config = dict(
    n_layer=16,
    d_model=256,
    n_head=2,
    n_kv_head=2,
    head_dim=128,
    d_mlp=1536,
    vocab_size=2048,
    activation='squared_relu',
    norm='rmsnorm',
    norm_place='pre',
    norm_eps=1e-06,
    positions='alibi',
    qk_norm=True,
    attn_scale=0.124,
    bias='none',
    tie_embeddings=False,
    parallel_block=False,
    extras=['exclusive self-attention', 'normalized values'],
    init='normal',
    init_std_qkv=0.0412,
    init_std_o=0.00729,
    init_std_up=0.0412,
    init_std_down=0.00298,
    optimizer='adam_variant',
    lr=0.00223,
    beta1=0.9,
    beta2=0.95,
    weight_decay=0.11,
    lr_head=0.00975,
    warmup_steps=247,
    schedule='wsd',
    decay_fraction=0.907,
    decay_shape='linear',
    final_lr_fraction=0.05,
    batch_tokens=131072,
    seq_len=1024,
    doc_mask=True,
    train_tokens=544900000,
    steps=4158,
    dataset='wikipedia_en',
)
Each number is 128 + 24 x the weight over its row's rms, rounded and kept within 0 to 255. Layers, rows and columns count from 0. Numbers have three digits each. The size before them is the row's rms in percent of the matrix's.

# down: layer 6 MLP down (transposed), 1536x256, rms 0.0608, rows 872-971, columns 128-191
# up: layer 6 MLP up, 1536x256, rms 0.0685, rows 873-972, columns 128-191
down872 112:104127146122134186164145166166117130078124086137179113126092099130137126135164101107170151121130141182183104119154103157138122151117100165117162140062127141076149084160166135120141134101099109
up873 126:129110140138168197153141126148101123151162105131109108127124155109151163149113117096164130134142146128140119136140116147102108155178136112133150150136125108180124160124149133116110120138117093
down873 121:146119132124138128159153117087129173111128131136130116128120137085097162141127096090137114121177140167146110139112131161116075160113100137131110131130111121144119127132100132142131099141057131
up874 077:118157102131078156133112139135122115120085149134087082118109137156121144151111102175118149116138150177131095141096165104126149090150151122127123145132168128114153118090129163125114134158134143
down874 091:128121105105118146150145123083164134116092112160098129170155091112135109120172124172144117138106162130124074164082136137116111122076127120074121105141154129135149139105132133122126160133113094
up875 102:138157143122137129114107108146120150109127097145098161118141130126155133106122102097103130119107147151187141093170119084131116100112130101130109153119118147176120144148089115116138144100143137
down875 102:085121118168153107112142147155134114152117110145146115136135146137180114128127120120073123145114088107139080138108109118156138180118123105168116135147169134102127087119097089114152118149121123
up876 097:114101172134120125101126107136132138089103148125074144101139133165163143120122180113140124124148138183103139142115109131140180118091135140140156167114125162091159176121144092056123159090130160
down876 099:140156157112108129128146098080129124094114161120120089123137155127165176159176138124159118159121178139147128148194144138145088135066121110140171163139108106092114095176134118155122138142098117
up877 085:151166129085106114118090117089133136116134150140133180112090136067100106103137127088097129102132124126114099127090147121146130133136147106137109098128134132102160140123124103149161163121112123
down877 090:137169076141116127091130135120119110089168136153138171152130143123116148149114132110110094147073113134061120122154135105075143111164098138136146110160148112127124106095131140157188124137149119
up878 094:063130085080120175151110121084102144141102130107165104166101132102122115138129140153123144154099101111104157103086119123116140139128122140159107160068089103138142135104100142091093115127195153
down878 097:146145114142132119105145137123105127138136151142146122113130154158178133130144125108127132112131079164140124128112124142097098097048135142084129135156125122106132141117102107130110133145143132
up879 101:130140158105115150150084127126100115109134144118142110137156121098145095080137104111114146121082095131159144126171125131120081131153128110124111126098097106094152116132114115102136126096146107
down879 102:140170150119100098138133150153097082148131083166142158165137076104133119132145121124090137108094130128147101103107123090162116127138099136109092106134124109085124112112101120128155095169135131
up880 110:079138150073154115132137112139113170118094081137116112159131117118185124142101109132070129088170148131115126099080125151136152175136163118133153131134146157113058156172125116092121071119119142
down880 108:121069161144185161144132143124138135125130105154108066116176111158139138125138084132136116150083146146150177122162149123113144151150121135121124110108147154138161126117158117106126106100112133
up881 108:177127138130098116152112115123095136120084101113115111146116127102101099127107164135095141124142108132160171103133086110112141093135112143131092130101145089146167147136100097154139156100158086
down881 107:132165127120078120165135143097138176154110122105140115154125152109175097184121130120093112140102134151110102130124092133114106112083162118088100094160124101102152100092136122141126131147124085
up882 090:112103134149082143130113110111110130149140144131128094106124146121150118136109096094114131115184114207121134127138133112114157164138149130144123124116118102140162131151134091093109128137123104
down882 088:089166115089149085113156166121161130152100153127110104144149087133097147105166178153136087132109157096119088150135106109143126111107100108093083147164133160132092109177163115136110083117145125
up883 099:123122124129085183133129134140096163125079156101128077150078092128130118147146114076124138169131083113100137152127136104101120115151148150140126125110120085149170114123099104141091112125135122
down883 102:156147152151166134146182115113140155135113123128156139086140118154167114155162118142130092114126130113116103147114115147188163111114107101166131121123119134114109100067179098053114128108168130
up884 100:113108148108136123089136143099102149106139090107075123116103111113130086146133086168134124145103117115138125115099102137162127148135157117077100142119094094135136157166083098148122129114105094
down884 099:111132183097145128130134113152125187133090109162106129160154117123118156136104140151143130119164182123140127118182140106138129074080112166126109158133080112127087120096092105118099139154118109
up885 124:147105127139093150134106162115147133054110126124137116156140082104127117089136126112162145149125130149120141124113124141117131165129134120097198112145114129144125147087152121121131077098122115
down885 121:128156117113084089156116137149097139146133164148104168132118113126136091112155138151125157102113152113128138184150097102165151145101088098116136130129121133168111118111143085136144074113144142
up886 102:162138104104155125159156137115114139149103165103138148152133146122110135104127156105149141145137147125163103109147148147079124120177182145140158110102142080213152144115178111112114094091177125
down886 099:127112163118161134156171137177185128118116147101184125142147121149151098148117146158183101133144083120107105158142110101089138133134109155137128140113142163137129099126116127093109106185166160
up887 109:123109107159152190091128130126128118162122142134142130169104118126119105143116135131137149114148135136129143106096154098124143118157086141151148097072128109093127125112125097116102152141149132
down887 110:128115121109145131137177124109126145133143107103145109126079109114126133123122133125145178115121101153160160133122137124143123110185120084109154126112127149141145106154169151142168134142131151
up888 097:079138105168115144128136119065103151136150134117122145109125140090091122143126140134133151156179138132094159139130129140132092097102148145089118075111168098079130118072123144152139103085141142
down888 099:120133110141158086110101121142127147146123158116159122106135156184134137126147116133129123128125152136079107125152156175133127103083153103135142116102141125131158063126160130157157133127118125
up889 104:077116171169131136154113158140105113147107142134156162120120165082093141080117153099133132143130117115149144094122178116127119144156143144120170135069126147088105161080129071155144121114101134
down889 106:125149118149108121132127127142103145113133134164119130209137118105189148094168109147135137158179108146121111130154149135167150125152084121125121151130133131134153101148151113115122121119114134
up890 093:088126138089128144166142167136091126124096120085067127137101116135154133148125106125152125136152160102174159137116149143137140130137101128178105144097126118145120169124181109088127096126140100
down890 092:116098121115135183116090085168128125119122156141100144128099151157140145120111115155137146098150139160138167152121121155141104120103114140109152159160147162119142144087148135101069148156144125
up891 105:100179168115116136125110119130114146131118176110119135141065134131131140117148161134103148102168135119138181083169153172154130107159193130122117126088132114128098165169139107148146112107150113
down891 103:132167136120127158130128060093107132144123164134111136129122128133147174131091101107080128132165103164108124166127121084110111131118162149151112125101170102141121092147148110098112148129095125
up892 107:082161172149162126055139157121125139156126147126109119111113137129099119093070090169075134169113120107134143108110124135071140158161138144127134172123115162165110123142102127139126121109141129
down892 105:124157126148138122140174108098120109149146133091103112108145125103110110127145125092114128114119160133157111135113109123138159136148136135126107129113145114115156104125111139132169105103137108
up893 106:111178134118104131178109162161110088113070169129146123168097128132141108095103079128133121153126204175117124116159119123154136083144121143124105152102146119150106181121157127110156135104136123
down893 101:131152159150130089100143134183086131136160121162128132150086134141116096200115150118147127107118112145135102126113122138136082096143139133126105075114148124113129160088114114105161101146064106
up894 116:070103112104114121152135147174104142171096118089106161151129127073125144109077103141117130198153150154155159114153132139125125116171162177102128119137160150120088123161113103084078128102137160
down894 115:140110147072143149141142120139135121146130151160092157126145112132113168111115152128129105114135131144094108145145125152143141107107120165116144153138131158114145130176133086075106143141150188
up895 103:117143174106117161142123131145129145123134150141116123105111115109093143122125130112139143118159144104152142112121156112143166156111102147148159123055137174121084119130153118139087134143085155
down895 105:145133143131114127121151134106132108159162112118129090179111206102119132152151128132107117146128080104159101155119137136130103178123099131148097109166161098094144099102126169101125128134122085
up896 105:119125149138131162134169131122062120135149135111151123121163149119081114094125163130132148095087131115137151099097160163088122071140145135131118108111130144120103114069147096157111095118183144
down896 108:101127133157167106117072127103148129187146096125136125129136100101101146147139094134139115122135100073117081153114126111107143131132160155147128104151121165093109096119102137103138128116122157
up897 109:094112123121089174172103080124119098073151093101136167131138135126097096122121088145150146111132108125139135123110148103100175088098127115129121168077131155063153168130148132124075150123142125
down897 110:122123131149126087088101137159129097179151151105141139122148147142123131136102150093129149117140140132133133147091124147101134110126105106173091112162123150096130116182165092106113126092161082
up898 092:111096123151108109113074128102151113147120165102114089146121102109075136132107120108120141150130156164167139145088195131144147108151111162140116127106102123132130151146153137152127101112104146
down898 100:114092146094152096121164104104141117110114113119123118146138138132125115172157152122097132088132124131104134135146122108135120133131151132101125117125088138167203152168126152120137126123130145
up899 100:092139088129095127154134145164080136152169117119120108151139092110169134108148130139113139128140106124162138114083128169145125153160138114102129130150145117096158140101116132154107142128143104
down899 096:133096142105094143138159098097102137140141137117139110140136135161154137104102119105108147178123109155134105155109129170144117126135206170123154113145144160130133097102155110105129138121131134
up900 112:141178139117131163123154112098131147093143119118094111104092142158130111149112085107132136121120078094113104124114128144137110118157176125133126170111124126133140162194121121119100162120146126
down900 113:135094133097107143175149106091140157094143113123107102119205130127120150137174111095082130181116121119121096133116164124129139128121124167166085133095153103142137110137179134139124118097133112
up901 092:076104158123118165129087111108106143157146098112098132122125103127174154188146127153123159112141134129122145090118107143126076154114158127112122113113138106149123128106158109135101134144099160
down901 091:111148110134119135135145117155092129091124137127115124122109126136110130131197170111139103127109145141177145145147131128138122115082100083150134120116132123123117115130124176113153113151148121
up902 115:167150131083137158096137117129078191132181100096116146100137160149125129139120080147114131160156111094102084130118121166149174071137123192150120168101133123108132155172110142161122140125114147
down902 113:130157136154125125173154111080145155116158145129125117141169098142123152130131062106144099136175107120090171142109151127129099145124175154165094120096180070191131166107101112122123134152134152
up903 105:101143138109152143123132169117136107145099145118137094111105063108151121100128155088135148150151148157120121148115127192108152125130119132132165127141114148089147121129142116098126078125153141
down903 104:087143102102153114148127135112154154075141086127132135104104164122096111150151124090119147093148155101124089087108168121111140115098118107140115108172122128094166092106089103130156098149123166
up904 108:072107134101123158139147153148090105108146140096120138116149129082109124131110130135108152147157142094119125106108144120044121120144161144117101110132105112144124119118099144156104105115121086
down904 107:105107131097117168142177085130116106056147166131138128122138139128153145124193111108167150095133133109117125127070141126084099133131147105144119114163117121125122129107189110122126123130114088
up905 095:116134099146061120150102109133070130150127114103108144106155108144119148143107149141147135132096179088148171153104130142116095105124156101171148087126110088145149135151108128149133159066126133
down905 097:080175096131158142101164148122141127117097093122123133135106106131119148131144102139114067153108116139155096106115110134132146158101145079118123181158123105161169071131138109118113131148162122
up906 101:148090095121155086170145134125169168116180124108155158088103090140151133112109167166140140095117136135149157112126165121150143137161101124123090116114159125115098128146114135097097110146114146
down906 097:138158122124151136107142092093118119151125121109104173159140137108120115147106121132148140140170163109103117132132166124100117138176090146107130112115149111107186162123101111116111139115146140
up907 111:108175131126143125115122158174151148117087112113119120106125110154140107078123118094172139137146139116114114150158128138153132101123173136129133166112122115111157141141173085149140118086146128
down907 113:131117144199124134133141110109114147085153140174133117136172144110125158111111143152141194116115104176122124131130146094112108114134121126170156143150113119146147066134114137106162090153150098
up908 098:119125100080125136102142127141112114125151156114098090114100123134127111120151089084134129104140145099140157114098140131124139132181092119107134170108136113081120161143133171122123154105152140
down908 094:155122142164126085122122171118125142106126131147130154143121093124108124120199130138138176079120169127165147196150140091144138079152112152115108142132098161130091127155118092151106095108104125
up909 112:136161140112112109115134158160124121144144132094100118138140131122146176097122129112143133104107124177115084124157130122112173124150153142125130100091097121130097090119127123146113134148091108
down909 115:147163165168098130159139137173124129132167102087136089144120131151133149147123127070181101123103112146122163169114130123119169149153120128129116080106148100145145146118179119210111113112116179
up910 103:106091109097092121114098131168090109158147128059110092120126146126120149118154112128131142143129144158144137124095154154152159124147090121105114149094141149110137137109125138101147139140138121
down910 098:123100144159140128160147159136152126130171108087123141133086119091126141166176134163101106156136156125125130097142127099080143131130093083122146109132182152155198099130104130147180116134145153
up911 094:096164158081150116159161132147133184136124161132146147102103081134166169104122139142116129116097141155130133129120126133140176115171124140129131141141113107136139172111138140130129105104143095
down911 089:162121150144130135091125047177097138145098127106133108138156116123115129156102119122179082173170143136113121136105127080109127134146147180093151141160106114141179119075085102139139120136135157
up912 109:124134084099149145149132124121144118173116136063123157090123162112127107111143124145114139167096134124108145103130214163076095151142115133134113168068154136158100116138087130120144163144119140
down912 108:151149125090149135125167137125162140117134181101147069104122111152112124151115140157152130131123122093171114136154135141092124104110134105147119117106133114165128119139149138163132138118131107
up913 120:146093121154100093129141095089112175106104180113130159164078095126134095146153120122090143150111129139108110123151170150132127131121156131166163125124127120109121121127090169105113152108103118
down913 119:109131115127134122111175142121119086163131071158155148152150109125145161159090108050139165104111109119117103158132116118116104133172164115129111097142105117146114172094119141143109099114159120
up914 091:171163107148120180136131168123132143126143104121135092110108099141177168114127089166119135133177156145160106125148156118175127127153148113122123136112088106122082137107181103095089149084093147
down914 097:117170109139126151107145127134138130124126146094139086128129100147109156044113149106106089134110122133104106092139110127152110085139151118152130132191097137094109111102149174109131129162104140
up915 101:154108083132134115099130146170139150081152133114110159175138151117121073146119142147155164179139133111124151142094136097167157098144116168141163133106129134152175108153112090162111121159118116
down915 103:145122121105135162121123124132093103157089109115112112153137160134130113109159076153119191097129144126128147112141134137126119104153120118121146136162133108104161105130110101109121110150132136
up916 094:141146106127120137141132132104126165090095154105136170127079147141084127087109148167129135121135138089128135122098163136098149123128116140158094136129112129110110135147118129093125114130148120
down916 093:145116120156151090122132132146163120136122127127175120138140134129133100132081168128140140135160144130156161165095148118172167111146120087126119107169101176143182090154124126164116117134127122
up917 099:156123158142120130116103151121089135161148137124111175107059114123148161105133151093112141130112144106169146174146173125150147108154116111196109172149157134127086143144097108104125149165122107
down917 096:112151142130126097113106086069140125124138123179152158117112129099107137135151122113204095088131143116125077146128116089162088163084134120143122111143108112128165099104146081078127143107143119
up918 091:108182101146112116138158173149136111091126167127114122181153114139080115137131152139138119147174151177101130130147149147136128169152152118141138158123152111130067143142146130132152100136116117
down918 093:080162148134115120150123162088137122144121131140082160162177116120152160117165153163091134118123148137125168149189099151088134095117119142101130106166183092160119149149079194115076099110136152
up919 101:096161106136134137165103121131042130105098127092083117151104107106105120085119126176181148169157131146147167143131122138094102112128144112134147109115100127153123157153116163165110106104132138
down919 108:129151110076119111108123116098126110100107103104124141114105159163138142144172127136138127147087133146126144147121103104077124127103176147117096144178116119155149140120112144138135094149151153
up920 082:101087101106140127120070159159099120132133149104114153165130110081130112123145136112116134121102179144134169147151108148159122104110158135127137160149138084128109098107102127090123184101179144
down920 093:093118161132156095095109133131120097094116162191074191170153149106133108138174072138087124127099086091098168151133113152134124128076141128107136175169136132166124131101145122133084155149142132
up921 109:141127133121136166157088124118111118158170141162123146117127127139124123111110162113124135158101137112130108143127140176131210130147112137168119169097145126137144135189139153120146110125145150
down921 108:127131140134121097119108085128104176130124121131112152090140124164162147146086117166091125123191147088103153135147128108079119118089109107102146122109094100111129198155166100168144147075119133
up922 046:099083122113127116115081165106096135140108131101147140134114130160143148126102154147122161152118118130112136144092145150135144147153203153142154116107122152112132157138090153129139102106141087
down922 023:162122176140160092116105130085104122150103131144117097088119129132130133139130093125146074106121112097163136140101134128100101152114121115142119129100106137124138111114129151121183170135178143
up923 102:160102114119143127103144113168138144153095143086088154136120142143111122095139134180101165143188141144108150124175120100167157079137126177164131111120144125151159126178099090160126144116105146
down923 105:154115113082151103099120126138106059129118091135121157135131134128141086125162123152165160084175120119134119095152121101121136173194130158145138136121117147135150158130121130172134141143119118
up924 079:109166128137144162131133165140163134088161101145150144109111082132082154099127117165078156129133151107131121114153138134094138149128121158140151136136130084132103155139155119126080060145128079
down924 090:115123164141153136116115128156107110114126105150122145148139132101155154134140062123113150140110129143115185163115093129123130168100126149149128125172163144183165156147108108111147140112095183
up925 084:131114155147105127104133155142133123081115184090078128090141150113121132100123140114127134144128127116159102128100105125113123087153108147096139120154157083074138148122132096117148145134108079
down925 081:156108129128136125139169109102144145076111128144132127134118091104149116120120113115136092133139143115163095175149157112155135147178102129118107137113188148135145151139125104118114117107108076
up926 057:083121126076112153108096173110104155098111123126098102120109120095127102133114133166129162157145125136164155130104142157088123161152164193154138162100094109141087163132129120126097125136114143
down926 048:138102136105161123107149127135116128107122126145123097071200113163135115122141186097132122122117077116169146105157130126126128148146128105103151059123077102122106135136159118141108107087115163
up927 092:088089115123149136099111128132141153158128158117128118127145158074145160142131121107139124127106083115150131130116144179113135126134165120186147110096104096196142114111148149140121118127154141
down927 096:125136148129161099125119135082163131129159122169147160113152119130114115158134130106132059119117071149109136159138136131094094153170148104143111095175101115151141129089097163144126127132137127
up928 099:134136165141115146089123130121095124114136168156127111113121163155165104171127110091158131152126164094124116129136119141133160123153146116113114155067145101139127149143142127127147172115132112
down928 099:158128111145162141161135143159094128137137193144139137138141148133133081089148178142120111117125087193128115189146155126149118116123093121130122119121182149112104158118128120164120120185100152
up929 105:137129155062134133139124182149128156094123081073097114157105095111116051097103108115152126121115141127123156159160130139165158146137156136119112107115116108103159142158120087172134138115124107
down929 103:152133119163155135132157177120080134118123136115086133154119131151117179131141101076177136146098163121145133155149094133140154090145143086140120109114131132120148110134146134114140143091118120
up930 061:135110114113184157111120170126132152145117122091133119140091075104134120101111091090102174147130126147137133128142132152110133129131158105083118128100117145128144164121123107118130126110130159
down930 050:134118145181087096140141164139110118111110137120123131169136185098112165141145115113103178124121134155071144136125095125116134188103125129186167095158127138127124130123098150144108129177167068
up931 109:141120116127116159144100128088100120127095150082142118127095114142157137087112100118096147142146142128174149086115117151101094132145154126114108137113121150164149136120133150129096123096112129
down931 111:126129147127124151119105144143110150140162120087140135106100088098122129135163074110147151099153147109129103132095097167079122112174153142159118163098140098117123082124104172150106134126088146
up932 092:125134112103131120160164087121136147133148155085107134139120129137149112099101047153114121140147137128133146109113114134074161126108138129136120108139099136103104162139125133083094137075138130
down932 093:162099111156141154117157148150153125134166098117189132151101116094100118171137086116111119168095132173148124137076133132168104102147137146128105122091129181144132145095143113109123131113110124
up933 089:117137145154118114132167131114088152162120087141167117104172106077117153120136128127134123133115156099112137135118128150136123146136178131111135123135078110140123148078131155158111123071132121
down933 091:164144153155129131138176150094131108144139137133171095105100123149138137126094143120140077153102147142092116146134166160124152121131165145106147121145092129072140122146148150149132130100120091
up934 103:139080130152099189093073146139115140142137177103101100129097083047099139127143093146150134156113170139149158119133103131113121116149110144064158109113147097138130116141134102143156120123107136
down934 107:125108151166120136132117102150121140147114127094148105134165146161155099158160119143110098121112142113141137125153130125121150144087105099133114096137090121149124098098144102124138129150140194
up935 053:087129111141143149140111131135122165119152143124124130106106092120125102165112107165151164154071145174134152146152102146161144138164131142127173074135113105109098159127127113119097122123120158
down935 034:131152138137154107122106068131177111112132093136134142106166133144143091167124145141124117094125068114149146150146117123124122164115129116096145123133211161121118126145142132144135140148123116
up936 091:116152146135121116165134130136113141146153112126106157118134073093148126082124153143070145132146132145132131167137143141090112124135185147075108122128133072142138150122089103125123117134110093
down936 089:155104129115077122069195131129113127117110099124113117108135130137139128134139063120132155126102110162134149082128125111149115139089127101116168168121155144137103119149133093167151131119160139
up937 110:133140125105152165126178117106114113137160117130111105134144124110107094139131159112137145099167114121112149107133101146144115122126143138126170113129103137119127138106154137148090136141177106
down937 111:142125125148107164107077121138125102126106093114141141111160129177136165125165123080153073111144113175133135127129124120131158160116119141133154110150127107132128133107145173167173128148154125
up938 117:119147112121099139099128116117132186125134153101096125091125144117197143131114115126112116128135142112179099123133129140134148139126112126157163108140097094148136158114123075119136110103103149
down938 112:158119113124117117149122129109174160139136144133138104142114158075149110149194149121130122109089163109127089108110140118095169115088096113144134102145090166131125113145150135130125098153144116
up939 103:163108111102187141123149133111113145117097123090107136135112086137173113119106163128124135127121105115125139168147091146121120122146129150139151128111099149057169102156135100120128113116123165
down939 104:190173161143156146083085169154128085155129091135125097074184141108122120110077161123161133114147155094141129113106139125131114118089118123172125113139138144145132111128163168150115161157112128
up940 087:162124106126112123126107132164153123103135154148130137147128128119145096103121099144102117116119122099137113137127139147144167135134082087150158163112121109104105157126138131115123140103115093
down940 087:165120116123072128093144107118144110136162143105135103109145103105103096132109110133143155089151145119089139134151100110090120126115152103145122138163078110136151140157151132123112147178142146
up941 110:161156143122108123110110134118078141138126170106119108124157097127145139160140125077114148179141136137163128140140114118143129110122149128135103145106129108128122115107141136136091115144177092
down941 111:118119093112119138130128146089153104135140123103123079153159150134124115136130135075147134158107114087114091125125147173153106183131140146114118173093138118144111108096167115126126102138139160
up942 052:075110097112091171108135126115128147083139114101096138086102156111127109135121106145116183153101142147131133121163103152146173120113111132132184136097120129143149134137158118089131112111145125
down942 031:133135111121132130097156120105123100136150099110162170125105121135136156158149134143118105107124128184159132116155099176144112084108139074122105126119135107115156103110151154161140171125126108
up943 110:176169172165099125100113122170106178122156122109128109090141130117127174159119130153156163120157167081125142089122156165151142118144150131120145128142138130106165176117137140137133169122116114
down943 107:110141175148121102125157142146098107144187083125137145151116148141102125124157169156199105152157157084128147097132091128122126135152102117140101123180150133152161113151149140128116120111138108
up944 101:118156144125102107145106147163137117132096167128103136136157095117099154138112131113127146158129137118142119124115115105100118096166119148181109188144132116140096133120159158106112158099174154
down944 101:151134094153144103126127140132141106089158116089132095118113115101115118159119141118100080142129120142124112168157102117119080122119173101103138085152116100164149133098122108168134126171137122
up945 097:098127128104149132116171130155129193139152141115117143109107124109144096128088108127122129135148094131143135092157122162132116183122121173121120113131083147113107164125129128107098104151130121
down945 097:114139153177144154155181097102133146135111151122118104106152150137130160119095124100113161131086135115130112125141105152063137123131152113182137136090125118134125120124114106079169143085156164
up946 098:152131136154131149130136148099143117131142165110143101139143080120096118134122117116097137158122110102134143103131103174102121131157158115176110138103154082110093129113128132162119172137145113
down946 101:103115136121147133144117139108170140135116100151145117108091114151150156113115128101151103112124127160117102135162128138164116137117113098142110163164159125129104076142153152119127124164099146
up947 120:138146165142093138104151161105120167108068131134147140129136119068121115149131106114078154125122173127158152115158135135151111079129145159120135103135141117164121166126136136166093095107134118
down947 119:095147147124062105139106127124096102132131140121110134147163113125097096141152107123090143133105174096138110098120157121148140144114100153120136115138177143118122154092139163090152138110118120
up948 106:143121138096149189154086155155113127113164128086089130089137137095157157122116120121124155175171145133172148138108211127111104098141112144122192139094143126162155180111118083127075126135102138
down948 108:138148102126109158107122138131081111114092096118081151104118132131129149104144112087121136143154101149148130150136084120097131150092131115137117121123175136119122117091130111084123157159089146
up949 048:129096138121092158160124131111097117135111120103116157104118101101135124152097099119102143161130134154129138116102111177109137112138127149164139112092134083123089197084136108133110111133135119
down949 031:155149121119131107169090156136143125127183153160122097153110146157163118163122130142100105153087101133103147127147136080108144147174088150141125108157105142116134145132086143071133114142172093
up950 090:140108127098082176142144147139066149107135088137128107107136126079151135134099108093142122154141091109093161133115105129175125123156096120129106110085110113173110139094133154149163118139166128
down950 096:096099139126120097102153121108105121137154138142127165136118136135151127153128125125098081092100163144105136139125089091102122090124145105094162128143122152113163144137123144142126107119123118
up951 101:162100131106150137146141160130122153148103130145111101126079097127160126122111150097138127131119125150145161144135180096131171109132138125111136112104113128128099188153139129063135153102095151
down951 105:121139149123114130137129137102157161170145107149160124122128124130110107132115165125140100134131157133134106148153110119088118146118132088108155132143099159111142125150131137101144118164093119
up952 070:091088139114119159103115127124119137119144160095121116118127100081141092153078120112178136153136136114097133117104130147125132162136140136150136130134139115124122155142138109131106073111137114
down952 057:099158106119143145096120068093164075126124088129146128135116099144103166142115163142165110094105107124088119136154147123103115126121066127125178137105107143155146111149107168137168137092185150
up953 098:130143132086124117096133117108145133148098159138069098107110137115091150108116091112140139126114137174137136119122162106110118102117136132140140120097103126132117114155093155140130131066149145
down953 104:106127148149129147142156092120121134167135138143118129174129138092122141120155132102109140129115089127096159120144018138126115087079119147121081140163122106146164143154104133102130119115107138
up954 052:136145112148123090127132136158121138107122105094109117135116116139132109136106127127096187119150143124092162109138150152122127161121146120139158147083113118128161180110155149115149138101128113
down954 029:139125100128128129145155126103155084098112166158117111126115142122141176110133104183137109096062160120117175086124188129139132101079151142134157131128153103090173131124137141161142140107155116
up955 109:129112096112160123086158121164106137128116122096108125159129095125154100103112137111125128113136102112120125106152116104169148098111175114115094121098087143093149140165130082110153113083120109
down955 109:116160095121137118115150095165129116135159153120121142100115137122125081104088168145121132066110097088141147127133142158119146088143142116132099162105103135141119156144079083076138128087135153
up956 103:148123071098134127124156137145124136115155095102106164170171109158147111171083130137098139092120127121157119135152090160125118114133124154130162117112145163114144130121127109137134160115117145
down956 109:116085162162075063112116156134096108099124155082122114129139150119148110133117122111144164109123133125079053093151106148117134134146121096135125106189138145103127141135123172160117108142132144
up957 059:115113128119119135133109106113120134143130118116116124110118111129112135176117133125117159149094098148157141110111136163131126161146122174103137126121119096121135190117132157143096105127149148
down957 046:144145118115131132121119139140150067153190133106135115141165125123145163104162135126111145106120147191139140146123145077122139160103125118095136102106116103131114136114108176102156106135112098
up958 098:112131146075144111147114134167139123129117090079146106082083101130144148081081059128149140101116150136087128139144124155108141169133118143144096112123095141111105177150143082113114154140151131
down958 099:121146181103131110126136102164155104094117115112159142133150101143136129110117147106138130082103146118123127076122105113080160138071127148180132110119125129101152155119125126149129080159139085
up959 092:094107165146094122131107143123107139107122139155090128077135084122129107173091140112104108114119116168129133096101134119115137097127137159184132113114137093126089140102122129099110146140104173
down959 090:124104150116168132124107120109123107132130122152172151142112138122129085142153155117105085086097129130117089106144059119104122133143109098142145119075125076117145145122129139087115100131124106
up960 099:111122111119128110140157121122085151113098131117106152129138082105151142080115075097114121174149138129126103135162121120124116115121182132129133155140084125135124135169143092161131146072101131
down960 100:161170142143091101144110138143145144103132131096126134125150150142113109122169118169153158117148154157077134100134114145111128112065103123109159111126129141085130144132105128116118137142137152
up961 116:128099110144105123116164122134148166147128151114121101104110102135127160157102117113116139137124071141151165122131135135126179121146181128187110108110111116108120162121147148123108128123195102
down961 113:144132110155153131178120140101139073138129118138167110139105160139122090098155127132089131136125124114116107127140090099187128163168127112148113121112167130066151124120149119125143133100114090
up962 090:151159127130176127164122171154146157136125144136120122111115117165115132089117108121117132125062139106114148091180116156154141091143104124097064184126137155158053159160167125122125166134149092
down962 084:114171150175058133125141101130086081125102149106128139133156126145102133172097093120099115176153121146112107106137091110119100112074159116113168099094093139150156122106051109135125126123129116
up963 106:111128140101150118166145124137119137095133117113149143134111149150138139160090089129144150088135120103139141106135108117123113115115118124103167138124150089132126154122158132111129126145143171
down963 108:130135126138127125126172106150126150133111092173109169147102124159146131119124181056114138096071117185117105140151089114112157174083107100113140158164135100152141148123116172128104156145133105
up964 106:135134158162118207154135121110125128144147123146144090132057120123131087125128124138183151077123164145146181124169158137100139102154134101108187131118137104124105149146111146139098099152164104
down964 107:129120106109138127133081118095179113060152146117137186168124116135156104101125139141125135114102164147106128121124144133134117106141135120120113147120146155182084109130126136123119128138157116
up965 098:121123151072102114125130155138152173112092127141083137130102142127147167173122089179118122123146164137168138151096136105162178142154108169109099110120169147137104152148157101091107154129123168
down965 100:137122106135132163101166119127090107079134117103137138121126154131167119107121120119158106151128116124141112119092163119117102141165154108147124121143150110149144125135146160144119104176152119
up966 100:102103117107123137138136084102093120150133099113151127077171143108120147138121132103129145119122138147126184093106121189138103128115099115163144165119136091108145140143138102101107102140139124
down966 101:156136133149113141137093117143149118089118124161168166126150145131092146154160116159132164132163148156141135130096128125155107097120111104096158075092092134135107102108075172110099116132107149
up967 111:103094140102136148156113144080064178101133092125088143151126108118179107104114102153085148141173129138108146158108091131125134126129126151088101143149101106126137146117164131093118143120125117
down967 106:117132093155157145104099139126115163129086156146122158105135095119179156121097137134143054137130071156138107125169107137112163154116157140098150180136123164109138153119157146129131139114141154
up968 127:144131148150103166152079160083140127116135123097133103143071089097112096136114133098131136134150083103148166121095123096118184135126135147106082126095121134136127122096110132194128127123123104
down968 126:120115175123122123129132127157124116099147101143108120160129104160107095127109131110138138131110146144151134120101168131138128099107163107094111116108161121104145162107176076093146124102101087
up969 100:144155150128108200146128141156152178109134103092115070106107146105163136122135130105106127110131154088149095128111094169149139128139160118093131144144095131107105119151150137135126138111132127
down969 101:132101105155138130122084112092151111118106131115118103142109120107156150112146133098143108139119108121147141193071125123145089143116135158078083127125160130124159140174101110105122152131142158
up970 110:132113159143090117138157130122108165179100168140152148144116082105139135145133142129130161121111158164174148096109156098144132104128144145150123092136132180130117118137133162143065105113126119
down970 110:168160110154116120162118108083097145162135133123125140133120172126135141130115102126123126151146158169141130146097105097149138149141146162152150128160082134136154130122120168129151162163121111
up971 114:125139141139131159159124123094153102128128133115102125093121137081101100139117157154139141137108101136126171109166129199093128101135122137143145082134155112127143149113174157129096134082152118
down971 114:136101134162135162167106136118141120109120123123144114154138156082146130171117174147108085113121140133116124126132119114141121141137071103131099094165177110069158135137111138133173140152148153
up972 095:116136112093145152149079156137095116097112129094148117124129074147118120111107124139128134123164125147115142130123129142044118158147147107161126105094096120134125137103114160121124131109167131